Each number is 128 + 24 x the weight over its row's rms, rounded and kept within 0 to 255. Layers, rows and columns count from 0. Numbers have three digits each. The size before them is the row's rms in percent of the matrix's.

# layer 7 MLP up, 512x192, rms 0.12, rows 369-391, columns 96-191
094:198129120116133110137178105130126130141138096108089116144115137131126141092147099118111106165138084097141135124100151125119148135131160142093145143114125129118139127168136147133153112109112127140146134097114130122100136146098118102105090166191113146168127129169153142087138140120189120129
098:173164150116160148131127158103147146145108114143126127145137124092133160096125147110091101100144125133110087166105107119100113117147153143128140104153102114110106130121137117094139141086099158119192144103121181112126141103090117093132157123162163121144181124150127135146116104085116137098
098:096110130123125100121143134128115120121156120165150122138160083144130157185129137109104137113123139124147134071158126083096160095090131146123095118143153150105079132126107163091131123119172121140132099104100121133148150126108082119151095131109150137142150110141129149168142124108099164123
097:133146102096146111145138133135127110110134151131143168155104155150100107075166126162149100081104131123142143139122141134163109171134140135133142127149157096145094163105143094155140160123148152156124174118089134080118115145139131107085131113140134130131123118141120123124150119152141157130
099:101144121147111115100131112092093150117130130140128152113114161138148152122110148104130152153168142098166141088179106155093149126161104139123106166147165095110110108100123172084166126058143150108160088114099095128137145138126109141120112138156116127153110132099100143147098101110121099083
096:108112123154111124075137117161120139133173148095168141129160083107131128152104153160112139102113085073134104150123113087162164113100132112176104109152165186149133147110078158133111115131136118145128091116131137130131101100093145119104114115116143129151177108082152154124122157134160126125
116:136126116149141121142167121078159126084119137131103172146108159155103109157120122125116123132083156185140111140131131134110174135135110154139137170134123177133111155092183115141146105118102131119088152137171096112139127117087136085145112124137171100147121107160132166123104124117131132094
105:137133114137143135165161153156141133124145113165117160124111120085133101091145107114093130162082099130106140122150162133155129115151098157164174117078142133085136117123146144126133116172109154135111158082117122175113138159121151153104086095107152167121086114142116119124140108105152152157
102:167104133107177152112151137127143149166124146175138123107102148085116164125160146132165142111122110098107140134122092143118135106132115148161144138098146101157103140124157113095125145109165159147158105191133143119170112143126148132132104150146118154114086152145156144127132126135112109119
094:111117133079144110089114093096126164124105120147160099173116146085150157145139096100144133150092127144133135119121104148120122123099094132151156165097115106097088113107153076128159101131129179149170125115105082153141128103165136079102132151148133128132148150109142166120147086135133142139
106:142119114148142166109166129121117129132132180146106118150165103090164156153113156126117133096107121107128084098131131123127154140117083098142167103137075161131114147137108133160107106091171137143096109140119177184117069132145130081126108103142156125161108093130128125175128095114100137145
104:103114154120115098108108153145123107116171150183146119110130070118146169180180138151122096151114096104119141117144106102108138106113129093143129104111136159119149149113126142152128102145133164173110140110112168125173121116145108144097115098154107113166153130127134171128140143156092098136
100:098128087122151114145167097137156144129138119119155127110130151146114131138119136146158131142133111110113112096126124131103127148128117151139100105124129121130158108119121085121146139121171168139175140114101122157120153085173121131073132168120167122152135174114114129097153152157068118134
101:126178145115117144121130092109152149132126109135117113112154131128134156149130159112157123123117132098127091175167087148138139098126119153108171103113174176159120137115144127128105120109124113122077160123152119136096153127148115138105150167145132150164116100103114151156157136130092062098
102:132181150145104122155133141094102127132136149131114133143158089099145109108147174120114156152099088131140167112123127124159145109126091088137134156061114102078150152127137145141091093132131140161098132134124168112121176130134129106128146139117152094112172133152149099096175149113119127141
094:176059137142147107144132176102147146134136167115139127099167152149121141110143115103164144140114135132127123121188127141089097168123109127124078095133133115142163097168128093138122148125144123134147105088092145099092112137135157159128124117071169107129155145157123154135120113144126104092
106:114089101159117129177087167133087111131134143141083147143098139140119126140145163151127130136101131102111138130099131140121119148119120106115105160099155076128143164140142176108111139111098122118188108128100153094081143122110197139070160151144162140152126127189134126128122141142106112104
094:093168144119140117140092123079089079090113157147132158128159144179179172155139145115116173117113110132105128152162152151119087114117152143092177164124145113113129114099067169134097139110132096112070126122109158128092146152113140135143100150130160138108095160131164112122124097107109137118
101:116105123167145134161113136125114122094121095126105129140134096119120125096094114145110166147125120117146169130103111126138093159143118096103151175175125167160197106118091124135104114165136126133129134132127137103081111131110121149116139141164121192182101108098140086122109116170102092115
103:100150120125136093177136154135097106117136147107111162182087131167141093134118129127156100133101128108141175128133107136145116124140120149109143130082133138146091129132123137135144158180122137139125145139145100134090109119120101133185161164154153130119091104093130112117104144157151166122
096:130134115125140175163159065106087158080114091071088107109151132123128127107122149132110145108116159096141160134133110113135121113120127129123147158121145088110159123177104174096146154153156092126115119106167183117102112118133075098157122094142139082144105114121150102098146128126079166118
109:131109143164146101124144144095115141142124104153108137137100122121168121103110154200110127141141113122082131098143122080128125136140107166134149160108093152136084132109128130106154162116139173160112143123144090167102102101101157146129151098123143152112131168146158140145104122127105102158
091:112175112111152125099128146136127141126167181134092140116146142114128145107130179168121168098136123140105117105078134138123173123148112124136133115152134136103194147151164097121115122108120142153121131132130113086113143133088143133132107167131130128104105181135121081118127123088158113168
# layer 7 MLP down (transposed), 512x192, rms 0.112, rows 369-391, columns 96-191
098:115133102144126138138118179124144154154142151137069127129127125126146144139102157151131135135138157130137162066137131127115164129177120173116132176087115148122107147090140075123113142108138171102098131163128143154137131097159162160075119086144145096157137112109130115152138141093092106136
100:083121113127132130137069146119170134126088130104143160126125160144130125112159118104144129116139123135097138102143120153171088103143156106136133151133128167154145112169133105131132147123099096162132107120097116109116122132120174140157098152145138147146104109121176203065086129141127131130
102:127125129105129144126118147115134092179130157134131132076088138139087119111127105073107148112113154137130117130106143096137118135156107181102081185145114157148117096126129113163101097133123134157130150117172137148095165103136160148081106108132109110099100159155149164184118095105125098134
094:120142112152144139100117134137129152122115134173124120093128105135131167148103138085114136184144112090106135082165151118099133133140151139108123116126129136120120104090112113112128083153150126146150085086158110163136167143130126101121083154110123139145133163146122111105101151151128159090
099:132142139116123126096145150141137136196088137087145103117179165136125105119145177131140129099118180130152115124106162125102122112129119150124138107090107127115122111090110118160126108153153055130115118129120138123114160092148135101192134067145145100133130128121088187105162170123117082183
093:087127118103131142158086095129164120112115143133124136124133141116129122119138130109094133121133196150135121149144131147119107159156135170105115170122129103108124132189142085116125089087133126098131150096102126128140165147178146145107098128165095127138103156135137117141104116110122129146
116:090169139121130160141167139091118121102136133112089130154112137119069113182150136108140152132096124138132108121107129136144153105093138100141155179124111135087129126117136143141110126131139120144104151121167142132128163108130126097136107077123115106132149089170133158116148122141091134099
098:123140137143146131142082120137121096106060112063098116101081124079102112115100132139150127099117114135190118171118086156105150149100145114107121117148124143154079113135128129145142135124151140095118107168137147135155115088134147145115169149151125154067105148139127138133148119129158132129
108:112145155149091146119128109174083151165142184101126114145129141146131168141147103118143070144085154158156108147150103132096138153109152129116101175156115134129136116117159133115156136128139151116119117162177130137123088122125131111107130123111161154107147119138130124139089105150128163143
090:148143116134068099104100152129128175095092111113110139114166120142108123130106180163145107073154126127135125129170138130089111104149157126122149107128128155179176095128107106159155142166127105091139129162146102107111109132132105124118121126138135109096107130155094108119145156101128134150
116:098142114122105127127111119133166152114087111112105133129137145170112148145131131117150134176160145094134123143114103148140111129118103144087089152140102070125124137141128145136148156104090160112144167117142061122091137130101115137140108099079155142102122131090118086156127153129161120081
109:133078127116137109147109162106133148114111127111107170134095136117116151120179120105100154116143083097125126094135165134121153110142103133104149116083121124121143118125156131104107135160133070177121115160168114107108145166160138124091115106137164107140143148165133099123126133157116142112
106:150138115101090117139114177168097074130137090124123093149077126132131156144147136100125112104166116152127118086109166142075141174161112140154101119113147121149130137144107110153079193153108159116123143124124113135109110130170144155169151135098145116142146150111133087106160140132141113116
098:128054145118143093140138117140108137138109155142131118124158157127121141128116127141079133165171119176132148134124111165135112129144133124166088153134109098126168119071199126094119143120117126136119121090122112138105103144098076101095126122120151101077185116156119125102117075115124129102
100:125128132127168096174122086136147134107080155132129133117091143147142123146136125088088073129073107155149155116119187148114098160130116089169104128147154107121105167137121132124200152155110131145159120110084114110158151102121119146141138127142109134121155121152174085127168102131111094110
100:128107139132146136145152134146150097139108170121120115174102204145162098139130125123120138125108147140140099161137154122126121133127182183153095144143068098143126129090123093151091119134142139181138131122147114124146113119104147115148144134151116135138108119080172077140126069112154140116
102:067161173039138140118104115128121119133132132172142161099095112116134112139097131086159158109110116148143108116127142125143115129143128143119127084147079174150156116113079150157161090109138162122087119114149128172119140158179136124145164126152101112143128125065114114145137119140175145168
095:104097075187119142190146140100124113134161136098148131087125134160159123076113135157108129120134150098160089155125158098109130124133147148119131095101152104099128107133122131126161096139127125105115123127103164146129089149103176144117137111134142152137144111123130122127108124115121145150
092:143131118101149139097176092120132126140110137179138144114106183144143084133128126106147119096101114111145114112161137145103157119122119139158152100109132070130107154132168095139170145125133117150140150110147149150190148095127149107134098127090154075105149121146135195121130179103142143134
102:102079117131112107136153114139152143130115107137133113107198106110111154147122127127097146119133099131146112149096109122103128119099124100092114097167123128127118139107137145083151087139104158122139136115092120105159110147120135120124143113105130142124157158106124132145119158099193106116
099:090131131099115098119110135152101181173170154096128153151107118112159131137127178155081122130141155149130109081126079100151132149122144159163135137080134136127108158118122133149125093102147149079133170104151104158111091134153162110081138165108137112123115137155138137120108147118097074150
103:103131155122125088138125142116127082109162115123152149088132123118091117113140139141122098102142100099130104119120112121150124118139137157133092124085124132114113124113096123116134125064136109133138153093149103162086132111126109141098130124150133117137120114124148184154162108145097133133
090:148084147167099172132124151111124093104110106109135142127129108163129134135107101097159065147145112157140124126171164120176084130166132139138128115091144112126084113103143118135134125172124130092095098115127116132148121112119092134135137126122139164155149135124107129141142114156111126126
# layer 7 MLP gate, 512x192, rms 0.12, rows 370-391, columns 96-191
103:143144143107119105089157127136141137142134159142114156121152118137117123089145125145144133137098137122084152109136133144151069126096131166152143150160187137153169098101173150133149113153143107125128137168136149133179122125153111107131120140105117166139125154130152107148125101139178125102
104:078112163139141145103126146126110101189127108114137138122116158141106085141111122133121150139139139120149130159143130083137133113133143120084141143122147187128153092103148143098087136126123131160120157089137166134136147146167113134095098097125093100116094133105127124198119110125129110106
095:149143093128148148145133137107143165152094178105134131141110176114144112118111137125145109097105105151140110156111153134150107146113138135127139118077150143155130124165153159122125149113112171133079163129093107118101139126144155144148183090158130122078131137126156126111142116096090141170
100:152179168157121161151145091117133155107147101142109134161130104170144139112111105129081143152094103147163127155161114119112146139119115140127116116153138132155130116125097113130161146137092167101143142110136149115109083134138071123113158138111138186093163122119135102117129142154148164110
094:103115117132121134149153091106146130148124131128134152146086122122113145093141108084079123125151149099128114129114145158106100119161147134126103128114117138123161120166103073133134111069073110128163132127093149166124158150201107092115104141116150139201129144126140127119103091106157138138
114:117104127139147128117096111130137163125148113138170130098157124136141124100082104148115119128173130106125155113099115090129124140141137127116141064106153119116139136175087138137134102156106126089082119111116111123102111154115120172122149136134154134108086144105128124120116114134134075161
096:136109130106159157107109110098088154126132129113114140176127150167151174139125102107128152116163096153133149109141136104101114134130166124118098112103107121088154170132072126146120143157094136137140146087119115100105148154149128155129122145141151130137111108120113123135123148140124117125
102:135117114130113100080127179094146143139111126178169130147096104144160090146157094083116125114155140158124145110094137118119120125115142132106116114111113133094117111125100137117119122067096133058101121104119137096158184126071105142118108123180127084118142100136136174098151102115111129119
094:140135132097123142159087145140149137131129164174139095078127111159149117077134123088124115111110096105116157147177150157151122127154126098124129106136119127150113139112137132129155115118144147167122106151123129166118141130093162152098145055123111136115128137108137128199103150071134136151
107:097149105128116107131123126133180182148102104130096148153126140206100138103100143112146125153123149120143133161134095116094128161106121119133115152155096059143096131145106137145124164103076168091134150117110109135122142133106139154159121124124146140108128162091149125165113123120156132087
100:104120164087115130130091141130154165089113106083103152124142133131123139133164136111118174141138072105099120148116127116133150122110117139132121084105130151127158113118110129141105146160125083145113100121100133113127113164084096113103112108163123098152150100099129099157088148151127150154
098:128149108129146101142148128101149170137154121132115177110158118101150126136118120136141124150136137139109086148144094146134114133099131096158148108131086129159118134122153158113117114097136132122115109141124138109125126134093168151061099154122120129130071085104124104133140118119103148117
099:167178135134134154152112167133129119050128153098154118133123152132131126113092095101120083150088121112092160069125120123127140135134159108106158136156133109116108106183076145137139107118126138136167132124140128098143119121116121183149150139135078145111063106125132112111110116152129163126
098:169116171139126054149100110095136125161145140109087100081142143167131137100132140140149175074110133116096175103112147138127097140148126098102117151140127170170156113105090100132113132145147131124118128118116093145116110188109117125140135147147087124107123147095141147123123122145132137129
097:128180095126129158097100140076100159128144113132154151136116084104098157123132103158138113122147117138120119092155137134118159127108078103115172129147155151106102150122127141146127095118130085094147119083098153102145150149129105125116137129103140178165162147150087157111082162135108056167
103:170104089136101103154137124070126136127146128112168137162136123137108146128099102117126123085111166103177139135157124122080113182123147124149127155108091156114126140110133139134133181141100114159173161119092154127096147118157087132108132088139154134153112098150124143139140129132133136102
100:125133152091153115081100112156175150119106128132125149158083112116124101124111184166111146099152123127150165141133135106137115128167115129133118174122146146134096127157138118119116107124140143155136154129128126120084170083104101119131147154113088102160109136109150112138138113121133059119
092:119134111121127156093161138127124144079134149126138157149131148133098153142117109126121144115146152132144149170146125095125056129133119154161158135117171129128157129124083150122146129122118132120137105063108121116143153091106148112129135122141123100114156117108137168146098129112086139132
105:178168114108079123124151104139119114141118125110102130160122137143123098108151107142100135133083128146118128126145141138085111121143143157155112195117122129127120140138160169067124141129109106132108110124149146162139137115120148149117131153129114147131070163143139143122107160165105095144
108:163111141088138134131088120164131110164100163113142182112105098109110139093165097142155129122150167161113121090122119097122111105115172144157128181084108109140176156124121118120132132150149154161158173153126142117090110097136095142185117111120147126135105099125144131125146123092119124101
111:125164089130141157128136102147153121147114155133184140151199117100204133137088147126120152157088114114125131108161132125137089112107096122083162176118126148151092143138145162151106138107126120131126097163100130067150159108157121115178117127109109083137166123148158060117127121119126138153
096:148103118126122147157133125134116106113102104118135090126149120125135165132077150142114105145115109176115099141161172141140139106155145171114103050102101099100112156122129116127180150147110128126073118119103155124118140148129097107156155133106128142145117135129128092128144083133110102104